config.toml
d_model = 448
head_dim = 64
norm = "rmsnorm"
lr_mult_qkv = 0.7
seq_len = 2048
dataset = "wikipedia_en"
Each number is 500 + 25 x the weight over its row's rms, rounded and kept within 0 to 999. Layers, rows and columns count from 0. Numbers have three digits each. The size before them is the row's rms in percent of the matrix's.

# o: layer 4 attention output (transposed), 448x448, rms 0.0555, rows 259-374, columns 32-63
# v: layer 4 attention value, 448x448, rms 0.0621, rows 260-375, columns 32-63
# q: layer 4 attention query, 448x448, rms 0.0636, rows 320-383, columns 32-63
# k: layer 4 attention key, 448x448, rms 0.0632, rows 320-383, columns 32-63
o259 104:486488513494495484548516514517497500475485502447539503470540505514475489488462491504498557509531
v260 093:533499517501463521537530483518518494496502489482461477492482453475527477476510495465501474514531
o260 096:489526541497520466515452496477525464475506494454569528464490507533529517468515550492491481457492
v261 102:474469543503483513485491551493471500479542492519505485550537483518496487498441514477521543530480
o261 108:517458494512539501488524492492557505529475526543546509502476489520487508508524514491518505516529
v262 098:518501527499496524464506471497487505510487539538516485469491497512497465517512486513464478496521
o262 098:480493439521474509489513484489494512462554513471479500537488517501534484494566479543474489458530
v263 100:523484503548464504485521486508456520466529493459457506521444525524476463489523496488525486500549
o263 099:534499534489492478493492520494544504437440524525509478485535490493484524537496497471457537488481
v264 106:486490495554529483493495477486474477505495476497479519478491485515512521472541515511524527520509
o264 102:547491496520528495503545496520555525503511479525512488466479461481504481496521478518499487458489
v265 105:503479536537507486469451482553521521486499523508477505449470474528517503479548519510475517508510
o265 102:488536505447491494526514529505448494498525509487540486547479512488481553474484511509519471530517
v266 103:493499550538478499490498484484503506547529493507473507480500484549518523497498525425468538505464
o266 105:559489517484527523536495477531488493465522528519534466505501524473505494496483433475516508489513
v267 111:513529486532499547503495491495500490506497443480447528513511503500469508484503464435510522455492
o267 102:545530521479518460476527497498472510493521512508507527433494507548515483488507491441483520526507
v268 102:532510481521478443496497513497466532462460541471542505505495505512507505505492515469534533496508
o268 106:571500510465534512490493482518543529535517493522520485521445482527481482500479485501495485487485
v269 087:486511508499505539470449531521525560497512480497493518476501499516480475478523495530504486500486
o269 092:535500486436467515486519517506517436478472514497502535468477500486513536503509517459508491529513
v270 095:495503508544517519508483465489543568523477511472489502488515443501550490474504488513501542478502
o270 098:522512470479494497496469490500483525502527509536519507500498454466487523542510498502475490468519
v271 097:507476516483524538536484525500507497549495511515435468524503504494474506496466529510492514479535
o271 101:538518553497505476487464481465500505459500511470538516486490480506541484484519508459489479488488
v272 093:521459539510486461525474485509506516524478523499462474476480458507512495530504505450520497533493
o272 100:540517473521494500522536460510486524473517489470497536528506505500528494508477511518487486491516
v273 098:512508504555481470519529524494459508508513501456492521482500506527478509524468493429532471500519
o273 098:498482485462552486503509488495485517472501529494464480484508492464482531518517488511526503486513
v274 098:519507531493542492479466473514490498509480497478490508472491488517475493528514466531476469508489
o274 099:484509526517444532520538487536473500507528495466470479538530527480504500490540519487474487481493
v275 103:507544484512515533504464467504504549522519454484518488526486503522472473496502510511520495516487
o275 101:462471514473527487497522535498492477518469517526483489507511519496483534480503481489439509476477
v276 106:551527477483479481486501500489515503471503515481518539497445505526502527505445487493469492492498
o276 105:469495498502515508493470465483457482487532490474491458491527490498530492479534517500476469471500
v277 101:527501482510448514470523505505484512491514464506467483492500488479483492503514491503479536485491
o277 100:473512480484524497471502463469508505505454560547509485512495486520533549473508487515529473497505
v278 107:519505512531487478514498490476474511507531480467492497507490515494506458493513486488548490512524
o278 102:513488467494521471499508532492473506464500494493509503456514506530521512523506522505466468462515
v279 104:480453497489504512511515520479521492477521506519546486473506486475490479519529504519485504502498
o279 106:479518481449504524502460533497499506537527533534562521481539510535483515516529505535458462512482
v280 101:484501478494544485497474513506503518488455499449549460526478486507503509531487468516488498515501
o280 105:480514476505515534515463485474535534493536479545460491448513502494480464522512526507496523501528
v281 091:498458474467515513538462522491517463513479493459518525501539509552496491575471550523501516549493
o281 093:496522568486537554518495493482503505496510466509496498482501525464507501497514489460504459474524
v282 104:478505529484516483499523551534514552464511524507480486484504471526529535506491492508541487485500
o282 108:519518475519503514487469546526560522501507451524525510531491545468459538527483491502490465487495
v283 104:481501478491527454479537508529529478512477514535483487488482471496496522500522497460509523471481
o283 101:520518506524493549472508509508491499508435512507516489523532496512491499495502536499491504494499
v284 089:475486514501520508519496516535513492522466532541508507541500483528482506523508469475544524507521
o284 090:521502533501476458499566472476475501495485516443502480507519501454484497479491546484502527498537
v285 100:484460501489449487476517530486479510537489454489493472534486516459499514496531500458468519501469
o285 103:511516502482535494495480499463549519486476560451513465492487454491501489492538498535484476520504
v286 097:490542496502502544503496507492534478477483519463483530512516521483492491536500505473518526501530
o286 095:484466525460499474502480483566464507505484486477519485457489479501523491511469517505516479502501
v287 094:441483487508519533448497527465538512466484481485507499497478518464473486526474486446523513498518
o287 096:523550496477485490514500504539466472493472516510522467490506483533491521487524547476514497506466
v288 098:480486484489515536482474508489531520490489505527489485497517499513503514454543502541495509496501
o288 100:482510500543524446475525485520520539515486494515510499517504473519497483497498472493491474505525
v289 097:476511532529493470573515539487474467523480500538479520505476503503526532462498498492481568522472
o289 102:500498502529496479469471500511543494479513518472505494500521499510468514522514520544488492489527
v290 102:496461488475501505503476495504518489510520483483550512513462506476514460503460552526441481507466
o290 097:478468464488521493521503476481512492484514461535542523493543517510477466498526471505515473481471
v291 098:512466534475520561512464502499511502520471517506527509496510480495483465523518499515519487522510
o291 100:522465514511496488518483520494489510517516536483513494474455491523512524521534518467467530496516
v292 096:495470448509522501527497489514479522508475526521506493503503475510560471496542494506506490515528
o292 100:584483493486491520483485540487491492488520500539487504520513504481480517483515503510533484515493
v293 098:502505483508475515520472497426498491523483480476455544503486507510423476540506503497483455528509
o293 093:490508493494476471495497499540503524466495537506565470490489525504552497487513484523491540452498
v294 110:477539488506516480520543479503502474482470486520520511480512472486544519466481473547470511488491
o294 106:542520514502463462468475523475517508513518488533474507482511507498477444514498525499564480509494
v295 100:506465484520460513478513481503458524523485504512472515507464439484516504491502476500458482482508
o295 101:485471483526491468547472501504518453519538526528496469538527486489507499515541500489545509489498
v296 100:546475462482501495492496523520519523483521503521496487529487484498486502533493517515465504491467
o296 102:487495553503514540524501510497471507527542545484522504512485496474493510464493487492508510496509
v297 100:539507473507531533474450522523435507503497470504459488498514536500521525482585488460482514494515
o297 102:494499497518515518533531510485520513487518465500490535514508465505496464456463505530491507489480
v298 097:462487493483439499491526494554524544439465470504519524485521464485519486498483487491492495455473
o298 098:518514490493522470477485533473513478529528528496489514546514469454519543495566503504520499526525
v299 099:490529509484503498500536504467533525504446488506505489521492481499525527472507510491549506456485
o299 102:547502514522530525501489493535474516540526521481475525520513488462465484555461511527481527541467
v300 100:472506509483469448491505520506462517458517511549508491513522512477485501505490512495499543542514
o300 099:474459496520474560455516514469503485516504472526487511489532542525469528506501538501518501524498
v301 093:526494475559494511505520461486471494508520486466466491532529472527531541477516519511501499507509
o301 095:490515494507481538513524507467491491494486487484474478514528488517508491517467444490467538543486
v302 105:484515454492483484514519517522539496491455506535518516468450509492550529518454473482474562476506
o302 100:526514503475491476482492491531497491495485483494474510506523498514485495525524536504488506474508
v303 115:463468521489515490506523465511517515463493518485479489527489509494486488549449495466487500462504
o303 109:507533489468470510466460508521452527456516510491517502460535525510544471537528540464524514499523
v304 097:503490481474506425518497507517531474497509472483508494555511519486504459521498519515545486507470
o304 100:466494505518522498463469499491479513464475509550500494499513497494492529483487508476480510455518
v305 092:489475478497508521524468555524453508518472504482518468497501534472503485527531540471526513487468
o305 094:484493523487493507442468444510491500515452522513539528481494522508499512487506523477505512538538
v306 096:519479493528531474519472511462484500485504563479497520544526513471475498509493522559496490504530
o306 096:490490523505477493493511500520512488476498464531482471477455563541474518490460456502479501473489
v307 089:488477504468513541513493497485524517505502479523541453489474475530493476495462479502534492563484
o307 092:562501456490533496532477520513502482529483480470511570508503476460519452524499517472470514511533
v308 097:499463510509526516546521573464502494530499491512495510476499501529526484489518510444508532522469
o308 097:529476497490479486486494432486496491483509470452507480524506510493511504499494526506459480503511
v309 097:544520450551497501515507523460521513530532475474504498496491530494500487530471487509528512504511
o309 096:469524494467506518563525513497516498474498536490480540467473486494539501476520514515454498452529
v310 101:538494477521499510497490487496473549484469495504509492505497477510481460467522500513464558506457
o310 103:524505474435496525491480547457520470487514539468501498496470547520531529472455517541501446493500
v311 095:506475518542488494515518497527488453513540526493466521496506500503514483505512502533517508495493
o311 096:498498509521492533453456480525492470515463530512527476530465509498495486526496514461477502491488
v312 095:503462501458518520508500528505480447494520548456476515476489492497558478491545526436533510523496
o312 100:507525480536464485492503490482487499487519485458512542454552461524518536504471524512491509477509
v313 102:456504506483516537512499499504471489482495459490494485471533526496537464494526471496481467515493
o313 100:488534482502517497459516498501508520525502503524517533472533515488481528501475518539508468506481
v314 104:506507441485489488483477492501495493477435493510510520485461507484505484476491471495471493481491
o314 106:486517461553549520477512500489514515488572518507492474513484451477505489577513470518517505467492
v315 098:501486467529457472514512477538485510524480440514499504440508474515526497473520499464508477446506
o315 103:500498515482508508454478500508478465543452507473550518557503533497463443498505479500500479559528
v316 097:497467493487540544490493537502495496524478541513484518477533511484507511453543466515538524465518
o316 101:483507495487498459538477534495508514544503479474523468515486460539462507533508552505453509540529
v317 107:530546489493533476505502507541531541487453472494485487485461496502529518493459488503498496512506
o317 109:518529481497533495471522474512518519492486505496523471488516466482472458511513507527456466491530
v318 101:496553465498529501487502470500505522515506520489529513529527562502495540518488487505501468502456
o318 104:512486538432504513487520523525512509507508449529468431482510471484478492453463482513504474502501
v319 101:523506463457509516510517519533545529494542505476442479486572480513463519501516495495487473523522
o319 103:500481489534498494481549523507461448486489474500479495516503492483519470434499515524491518490525
q320 081:438499512509514505472457446531498532502505470530481459507498485542526503440464498522430535543504
k320 079:534499522517506473525496477468496489536532511535489528524515540497452486511528460498505493468499
q321 073:509499480529508515489519504529497505461494491485483524531503496512446517482546540449525491521474
k321 078:456513486503472512489522492499477464494497488517501515492467510565483498515488496546500482472497
q322 083:473548499466540566477493531534486508554454505508526508491518478534503460517517491496453522518516
k322 086:505475506495490473479510454463548458523519482494505501514498521521500523497464492497535486505475
q323 076:517546464497469481528521566502507574511486477473503505494548529460493467509508504471514499534496
k323 081:515486513479496503482526457482512488527515451525497480476467498499531499470484503515513481446527
q324 098:516524518481497523503459526530470550513472461506543496491461469507548451482490521515468491539509
k324 090:508471506453466477474500464481567519504548528482487503497457521552445484492456476478492503499467
q325 091:510539496522470502499486506469477510506526471499494477514499503492563502482567460504537506505464
k325 079:506462518475494533494509506511520533496532528512515521491510487516514536464447494516492441510518
q326 107:506488502489496446517487496502509489469532525478499532485519477485497536474513469492511510500533
k326 088:507507507478482538494512538477469518476438506554522465480519512505501509515499542522463517496484
q327 093:536501508512494546463483537513486521543445560482497520511473503511512453497473503494494525532492
k327 086:506497495467460500539518493498507513526489436526447486492535492498518525514539499503504459526498
q328 106:492484510506493501512489478489490511563530499481503522494505497508522536515561425457531485505432
k328 085:513467538506524520453507538488484513464484483540508510503502509502513513487501525548445515481516
q329 103:469479472494465470536501493506492470515469487519529499534491491506511537462468484510480518502510
k329 087:475507509502537491479505533514468522474499522504502501471526534491517501473524537487528512459478
q330 106:487501480540486533518481496498489532550480467538522504487475564529526494501477483462510467520456
k330 098:459501502505531510528523495499532500521475472530508460522482485482513541501491493539555484522498
q331 095:503497484539531521490514502518501477512505537498489480469473522483480510476530502533516483469519
k331 099:451478491486467501491473518520550478550523521519530505504545510524519478535466472493467493522471
q332 098:481472517491540506476468492509444524495427477543540432504519502510483509485466522506477478527464
k332 096:467513524503512511512492521493511518488563508475521495519449519495484501475476478537497537469545
q333 109:482517501522480469490489505490465473504468519478530504569435509470477518504516482527486492488485
k333 106:482523455436496475449453518507502487496494476447484498540492509496464517541527504481481514513507
q334 092:477535507498500543520497484493532500492486472540477508481485513519466495579491508498528514505455
k334 097:485491525449535489501473495473462498505499476514518484532490471481492525508489512483541517461503
q335 109:482505505509492503489475494510496514500557478530524501492464549505523511513479503456459488534463
k335 110:471502505488509501496488482491464510557458515456487479522493546492490503478443489468510518514518
q336 105:493497483508463541518472518523513516510497493513485516520465484507504475525492511554497503468552
k336 116:516511502485522494483524479481495482477502524479507506527516467507548521515486513496545504468466
q337 107:489555491512489540519550468543512534495543470502477470430517510519487487550478463542501498520533
k337 119:453522493465480475520501495516560542521554463488522473492473554476497470524486478506458532517507
q338 111:495482487473495450498567487500463458505542508467487484506450466485538501495497442492470485452536
k338 115:513472472489516469517473484498479529499543493493494515482413503523494488525518488453472497486510
q339 117:520489519477542523505550474484524514474517505532526503479462493519506483477533465476482512518504
k339 117:515518509472489479508529462522528541534493491490517505489486493494455493477528500467456510517480
q340 121:450499492513506506481539518501498483573501509510479515485480510543539505481500470479487474538492
k340 133:480482494509492483493500514521520472529514492486467504466497493480481491492486473518486510544489
q341 119:506502490500529493486490489480521443516483499480488504491502505488531506510490446514492514494471
k341 123:472523478535508502491510534451489455537500520465487528494504524498470474495507449509504505505482
q342 119:500498495539462544521504505548523546494507500483470532483459522473513502526530531489515572498466
k342 136:488520507474469497508506509506520503535509492517504539481483518483522486516486482500494546499478
q343 126:542444484511483453521515531520484500565489496510511506521503475526521496492475490504510493478507
k343 129:528446490537490505531479537561511463546491532507502538498515439494521495470478498496497454466530
q344 129:487498548471443521504479466508531457504432515517516541496495503470530483453514503505516477479488
k344 133:479449523493485517500443478530522475506463505507504532516482482482517495456487488489497475464446
q345 129:486537529511494516516516484498481502476496532516476471486535513513474513543487500507494482491509
k345 132:523505507541505511517503494507495472464493504511483489483550495512501505520450505527508503523494
q346 125:487476539520507498462505520479495517531523502462482532531537492484491500486533502496507460514491
k346 128:498472529531517549458492490483503484511531514500511523511494484526501515478494504473479450499524
q347 124:501511482482487497479487490490436498472465486527492490519466508482506482484543488469510515500477
k347 133:493493486475512506506498481496480515485481482518507481493471517509486487501515493476539507496463
q348 128:493534520490542493483454487508476477474491484502537530469523489503501497505499538486505474478475
k348 143:501526542502529433478508497463481481487501473497533526489502538501511456490461513483468488514480
q349 122:478480504461471525484482552487522510426468491534534485502502462479536500495509516519521538495534
k349 127:473482499433495552497509531499465519449466510589485510509524457480544475491485540538529503496509
q350 129:481521502482447462497503534494504499510466515499469504519477479476536480526490470483550493484475
k350 139:473526521475490461541507531511526486509470504551499504529521489473493500505491453486549488457492
q351 125:478465562523499499525518495481541504480486484417457497479493477460513541509482485476488474474522
k351 138:506476568489505481523520512524567491483492505451478515463540462481473517491480433449519481519500
q352 070:501526483521574497542499509511503487514516537518462497483514524494531513496503510486513525505481
k352 073:484507495487467512490527487467519550510505443527511470523498491531501498506505499514480498525505
q353 078:491463496493520516523483446513518466526471548499504503508494536504490486487535513468496424484509
k353 076:516521477480486531491471493436504540481512481505507495552519494497520522506495508478502547504515
q354 079:517475518511475498519470466490532489524499516497461534488481505486452534539507526469546459530488
k354 077:469539459463514524507507487515474496491444463494495491510438444518565488483513472505474509534549
q355 076:461510509470456479476545516537502522518477500492451510552521436536469495475484466515505470558482
k355 077:511467461518511479456460474481499458519497500502530512514458520538529487468524516507512539480550
q356 080:525471490513478494525498507492508487523497513495529535523502481532491516527491520493488531506471
k356 078:471479519495500499550497498499481512504451459488478487537496508536536478501524513510483516511528
q357 086:498505467473485524468496533526488511496441491491543499516489446506498514486534538505469474517481
k357 090:515477522510477491474512533553509514513523465488467514492491475527515508545480471517507482491497
q358 089:465521505499508532533466495511486522524514448511476464499513508447481510504520463494503498505480
k358 084:529473503498448494429501513509511472498501542520517533473503514547529492491495521507529487489471
q359 098:512469533494499516505526501470484458491524506462523541511500484492459480498485507520478490524498
k359 091:447520497523500495473503546538465491469496512502495451477488499455489537499516538516507488494503
q360 104:454514508503510535495501513486518518484511493520446500514506492477518490485472503489520525518461
k360 107:510500460442484478492500492500547525581491481509535488508501512532486493513495447459492485494474
q361 106:510493516474502485537530496501534512518481509451484488523531453470500468503501494513505459499499
k361 094:481475469543470495507530543532503480507506468552470517451468468533538483503508489548514480540482
q362 098:520509464494493480510496494529481498502467484546517487513486472511488451506465554491457539498530
k362 096:479465523488507508498488506509462497506504512483478517492508486468550532477494488485512475511528
q363 097:501519461505475508505512512504510521495497469557490489538477519515481444481502487483516496495483
k363 090:484497499554494499506520475509518520527508487519461509514529529496499477466500482520515527501489
q364 105:484452493501473472489494523519497482451476519474530520521527479499450517488458497541488461500545
k364 106:537507476510489542498535520516467505463443515501524446495450443476516544452535508508471474494478
q365 101:506531505486526513512494497478479443466522495496507495500535490480523490487489522453520489480498
k365 099:488464535489462475461514497467518504535497476519493525497423562529459467483517491512522530483519
q366 105:482490475507498469494509493488481486493477521496505500473560509486497482516462515515466541500499
k366 104:481487502510498510534483506476481517484529491444521496475492485475510528564489532479523520463479
q367 109:458511494499497517467489513500511521476509456557533458483479514504515518523498532528462535456509
k367 100:539506551507531469491493477508471476499545513523524520499498520503528504500460515504429503508493
q368 104:483443526488469521516546517484497527500500490466508515525493514477491490462526454499466468504511
k368 108:502479490503525536482516530543517525504475532513465501466515471502461484510499496559467521530505
q369 113:528509530514515487517486476501503482484445477541445515468509479545515485532527468478536522502534
k369 121:478557519526493505495532463481499453448493483511464480491532444506531519542459444532508472491518
q370 122:500518506507486527480523509520492499535499535524445499484500523495544480496528482515481476550471
k370 116:457534528505479513494529508518527499555550503506447506539507514488530474474480420514483499485478
q371 113:514509496473536503500472492493489491499476515550503483515455465494498479463544461495539523511504
k371 129:497510526485492521450514500514501528462482481520560520482480475462526444477545461488515501499483
q372 112:520466535496517501463542498481477518483510497495500518483485524491526504487482495497502496483523
k372 120:503495538548498519470477506486531509484515534514492523497426543501494487530489509530494492516524
q373 116:499488498504479508500512470487507515495508498516521489497449501494523494502491499459512502466535
k373 116:514452494528519496486494484513503514468490481492522507504465500509561520494544494493534490469553
q374 117:462473492511541513476496536503501519466509486498515490489513455469490494465497556450502498486512
k374 117:472466447504524525509489549521508542452513519501499486518497476429494502467490548458491505488512
q375 121:489520509506502466526492491531489461519499511509553514472554517513476533473469487481524489483484
k375 137:497441486503486482502504468509497484504541496499488493509518475496489506508483473502498499505519
q376 116:495514487499481523489496479486487483521472535519492504479501504463450464474529494529421485488517
k376 118:517520462530489531514469482482508520489474500503489493465470469473481514481558473541461449497505
q377 126:506527492483518558478515522549489519491521505504509513508494533487501503485519500462473488473497
k377 134:502523499446503531521496503532507465461484503490511522504492527476480498477510488464442478483491
q378 117:539515492492519515526473544497492447533532496462471516482549503501493534567474510506501530475527
k378 130:536505476467528498528532518467529477521515509473503520466541474492493540513487454491484522494460
q379 132:476509512481494464524514506506569498475467460506543533539547482540528515475512459547484468512514
k379 136:467501485496477479509517529483580457484481519500529534521502476562528523461489458523499482503529
q380 130:512528480510476548511517563509506524480512531532505466515542506478503488543487542515467488449496
k380 134:522507478505489513516532516534535528480506526528525472522511487493481520556519549485448492486490
q381 125:442486522516468545467509468491458501511486470511456523516497488498526485527482475545547478491506
k381 131:469495555524468532482490505525509534489488467513430504501525469521523474509494458566525472485495
q382 120:505495505473511496488502493528488487524537584526472512504497521528533551493525489488484522487524
k382 128:470481477449533536486525505564499481532557536524469486506503485477545523511503491498519519500494
q383 123:483488506504487458451493500473514521521514503494535474481483505529477478461498514533463542504462
k383 139:479494491490472456499469512489501501555522473541475476496485531500473459487477508520462554442483
v320 108:526494518527490531503513475517508508505512466494507491515522511514538521455528486509467517474483
o320 106:497474496497487532524540497470520513538478519471488488470490468491510534511463508471539538539469
v321 117:536500487533504506511502513537475535476469483472542491476513513467513510516531507503556518546513
o321 114:523509549446466514495501470505484501483523495540523540516525484497520482485469506471468486497511
v322 109:534486478488513455522516488500518538500482480493453527489519519469539502456509552501496467538500
o322 108:475484522500446519466519445507465500497507485520540490505478512546461504502465475499489565509501
v323 112:464526526499477516510464518547484474496516453481535508504486482492488521466496475442483506465516
o323 108:497490452533482484523556516455541493549556523531477498501502486535559492517498523510493496517460
v324 113:492491497526493421534504505478506498510481486510482519518431501485485518491490521468468492481523
o324 113:512496480488493530477492483544477545513539494459510503518556534532564511501515497496543497506474
v325 119:508507525486498520501464495505485500506469511525468495524480472497499464514502545503455493493476
o325 115:533485502527517502474549498499510486502499485514508486471488497477511525483459480491530521479501
v326 114:510494512490552507516484480476527458487527521475490515493473485526505514508480482477510478521500
o326 114:469496501488486492489521507535472521481499471499497494475514498477526501502511520506505523479531
v327 116:445473488509521447438548555497530488491518457455500509504520487466522509458526478448477512525446
o327 112:493547470495473559557473475528473491542522488550481511480473520535500534497478504495526505452548
v328 104:525488521495483468541525451537500517482498491491516511485511508509466499492499453495485488498526
o328 103:453501490464508516459479535492502518527504550474481531569520526493490527514531563488525513486475
v329 127:533471486494469494527561431498536517500472477494522496526493525539481486519471454477476459479504
o329 125:487501511505518505443550526451488499476477562484489534508505504479501496453529517510546537560457
v330 119:522505500536541510510505500513532495516492539504544508506528463456478473502471493509476513462494
o330 115:484501507452494486507492488450474481506469504494477495497502513558479532520506502499477479511506
v331 122:498501461513460571508506514491535498507517537477472474490481504476481501529495481489478487467516
o331 111:509508516492535456524479506502452525457471468513525532528537480500547466504460531507495495540516
v332 123:522499514495485441502524473523489482488511492528508485523448460521494500520505507489455477490489
o332 120:502479458503503484475479486499533548483493498497506507485524530520524469485451484499514523500526
v333 122:521490526455505506512521461514500500493476555514536498481475497498441499542497471496480501442492
o333 115:528502488530527469524510546464468486533488472489466484516511516485499495467539495536483501547515
v334 110:478538486516547489484514530499488494469494519440490503458472481494538495494553541489489481512512
o334 108:516495458466463512532494481536500557496494479515507513521515522518504508511459473526500519461523
v335 128:546586528521523500507456561488493485493451428492502462534536548489486500478474516499472500506472
o335 123:490481507487487481510503467486554494494565552535489508495495472492541529529508450475515491448490
v336 115:476486494520528518475459498530505458487506505473549531506461494504474531559508504514485501524491
o336 112:550493480492517454523505514498514536547472499523467516505528476457511500471482505424504464464547
v337 127:477528448478503511477444496491490503519481505492526492407490493455507484469490508498500523480508
o337 120:511500533493495487523531518475552540562544491475483478491540505523477504523490497502542511542516
v338 115:484534493478492494489507493471491493483542485471468473441489477455456544463499517462504499492504
o338 114:512482505533543528509479535507497456524492473518495507525514502479473529524509505509488488459462
v339 112:507517454457485489435503504475454503508517467513480538499542507499490521507479469489458501484490
o339 112:513477524521512472515511488528530520497444535479506499552490511520514489478492499496512516547526
v340 136:504508459494553484520494480465475544506513552449495566506491514513516534499520483522492499528493
o340 123:506499512506460498503502513506490499448497440509497433482514489521504466492497524521531515457532
v341 108:448487565509532505483490494514493506525450490475477510475528511530539503464463522515522517521514
o341 107:527504450487481544488517514524456486526493520486498506532484468491463487530515489527498491490477
v342 113:494486536492470514511526474501537504526442454535495521524494485541486475532498546507486516497499
o342 111:521508487534492521516524500529483497464519527451503503504472533450560468466487491483506517538499
v343 114:502522518522523525471508484439518477492480502510477497469521506507494499481469517515528493545465
o343 111:557507505508487478456510506574470531511512518448507515506503478494520484525534504466497502482520
v344 115:487508492518546495480474531513520501466514500451506510472514559489512497476501480511467488495488
o344 107:504454479490456492532522495495506512532518509554443489501488455463468517501509499511536520511494
v345 120:524507545507492497491516472503513509487509472467514470442537477497470471500537482540514487510466
o345 115:481509536486488501495563512499532513432483503506516515553477513479512496520487500440499507500476
v346 118:527503501507530472462466515486487502486471451473531486504505516501477490477496517524512498471483
o346 110:503500474483484508525515497538485509510494501536511493531506502491485512522495481495481472504558
v347 114:493510457497488502499503502514505521559500499477540490472534543498484497473558510485494510463521
o347 112:536488557511496513489502490494509478459515500505466504526463475493512478494505488499537491534470
v348 105:508481501579500543528507447489504506512469484518530465473496529516493485522529508521548506485510
o348 106:518472564482488466454522538509485488437532543472494500521487467480503473509487506480500486501471
v349 102:551528521481523545528493507494507547501470504525490495466501530487458493443497489473535510479507
o349 107:520481524535475493464555495507502484501517525439535529560541510525494490550505511537491501537536
v350 124:506567510535499511495467521495552449528511511481515490474493514517472472512463506476486506526449
o350 116:498484509459489422523522477500486515488517537496554504515493503491508555517511500494468506495517
v351 118:525519479526505532498473492528489543507505552487510522525500524506507521484510514457514525549449
o351 113:512469493505463498496534500475500477552515462476467494468532470531534495501496535518522454474544
v352 130:485434514488518520505545427471533452485486518526482515512478458500538447497496515491476492557507
o352 122:498540488517516496524485539537503528503516450479521515500500535498483527526459511484537524495511
v353 131:480472524521476523502484490496513528511543452495487501522509500484547454461481515492489521555483
o353 115:537502491500495529507532510520507457478480490518515479453487485489445537495506510505489499501506
v354 122:475434508498474497495519538517529506505505482547495479473497514454479459463505500526498516499462
o354 118:492516483481508509501434449467476546530465495496479543497501474486551511481487483474554515533498
v355 112:523489494471495487487513507574474503464474498480441488469480538486468470513521476537503491493475
o355 110:500505517501480512535468510502531515467529471548586527494497472500517528495462528458512516516543
v356 125:488491506459511473520483529534487498500475548478527471483475499483486525511492467522474456501514
o356 114:490528503557518517531476495467503473519520465555482489512514477526462532507524505499545482493518
v357 109:492469511541556483497505493466452543510537506509516518525498495543512491504478487457479529482475
o357 107:535495522497478499469532479506502465504470517492473445471491508477481522502468508524508480520517
v358 114:528484487492461474461500489526516486526478486503495510477482531479517487507508474513497490474485
o358 112:493538522498502492517498493474483471473497529506470513542514504570465488521468497508528528527469
v359 123:480483503492495513479493491464504488508520457532524504468495501504485483480479496480487502522500
o359 117:536501505518535506469523475488504513486482487460479508526496508477507483541491468498500533446507
v360 119:487491477505473535510482452498516525481490518509555522542496535530504473545504476513532518464514
o360 113:467523496510507491448484526494527468466524495490452470461499491497483472480519501502477463569475
v361 117:491488463447448494517513501475467532534481519526511454509490510489496520477517500491430528479516
o361 113:442465484549530526506462494522504473473489510468498489469512499487541509519495522512514524507485
v362 110:487492495490538480535475525548562502482505483485524500518500503487514516517438487504528501523451
o362 109:559485513459460481485486491483466522476490534503488526511465466505480514486522501520448476466556
v363 133:491477523501520479467511477513466489526482509533562474484428476511481490485502526488509515472496
o363 119:499492465504512523543507506483526512484529483502425482493526496484495532485518494528497507466517
v364 113:548546504499509499471498452502479520551509514497477522543472490520494490514538474429510547470485
o364 112:497472534472499467511525531541533499475464580464524497470504541532507471487478494569500459487496
v365 126:512518512497495515492461483499496506455459493544527530515481516523520476540502465507493511502479
o365 113:517442520498493512505522528509530518503541488461529490502543482468450519477514493493518490517515
v366 109:491524498465484530507491515518524534506499514530516499471509479508481484463458512542500529463490
o366 109:513477500505514490514519495507520463577476474505510486504503503428501521486517491463503472516509
v367 107:493517502496527456435482503449492522507505506474469502477517525527478420518519559509497539516466
o367 101:566467499488452516512501481536542514493474511493532472515464466502533526488476395528514457516546
v368 110:444567513541510503484431479531545505551516474517480490475458500476476481512463474487496525496489
o368 108:542484465461518499537544509478493524452497529503532498515487506496518519496519519504516463487503
v369 120:483468532470510524542483511492477498489508461555489528477450551516467468473475477485489511506517
o369 114:470488470522507477498494515532536507492490550481497502542511470466521519548517481537492499486492
v370 108:478517473565480524488549513506506520486491500539505555508486465494515483517461478481451496523503
o370 107:542489520483527471515473520528548486505492480499525447464498521440510507529496543502499526514487
v371 111:507465507496515431566522510507510489481471518535490485490499487474512526518504480468485489480514
o371 113:506566490484538586454494490499468487482525470474496535429492513557482481433504510547471524510506
v372 111:506489505531480456546455505499513503488455489541493483486515504455487546457484516508464498462508
o372 110:499508491479509500501522491494483489468538502513488492473487497513537480506505463505537512502486
v373 112:469433514517552514502511500498474506457529453494522489480526479471483464472465473550486473531513
o373 109:539536504479483501507503525488524499531499492535494478494468483494510516574511508457513520480503
v374 114:470487493545513510467540500522497458508529476497507464467481478500535482493532526492516568493481
o374 111:526438476462522481564430470486558520473486472482502459476515498482482473521501520497476458523516
v375 094:527496488536517515496505444512490516486472495501467531471487494517496475505456501475477468481493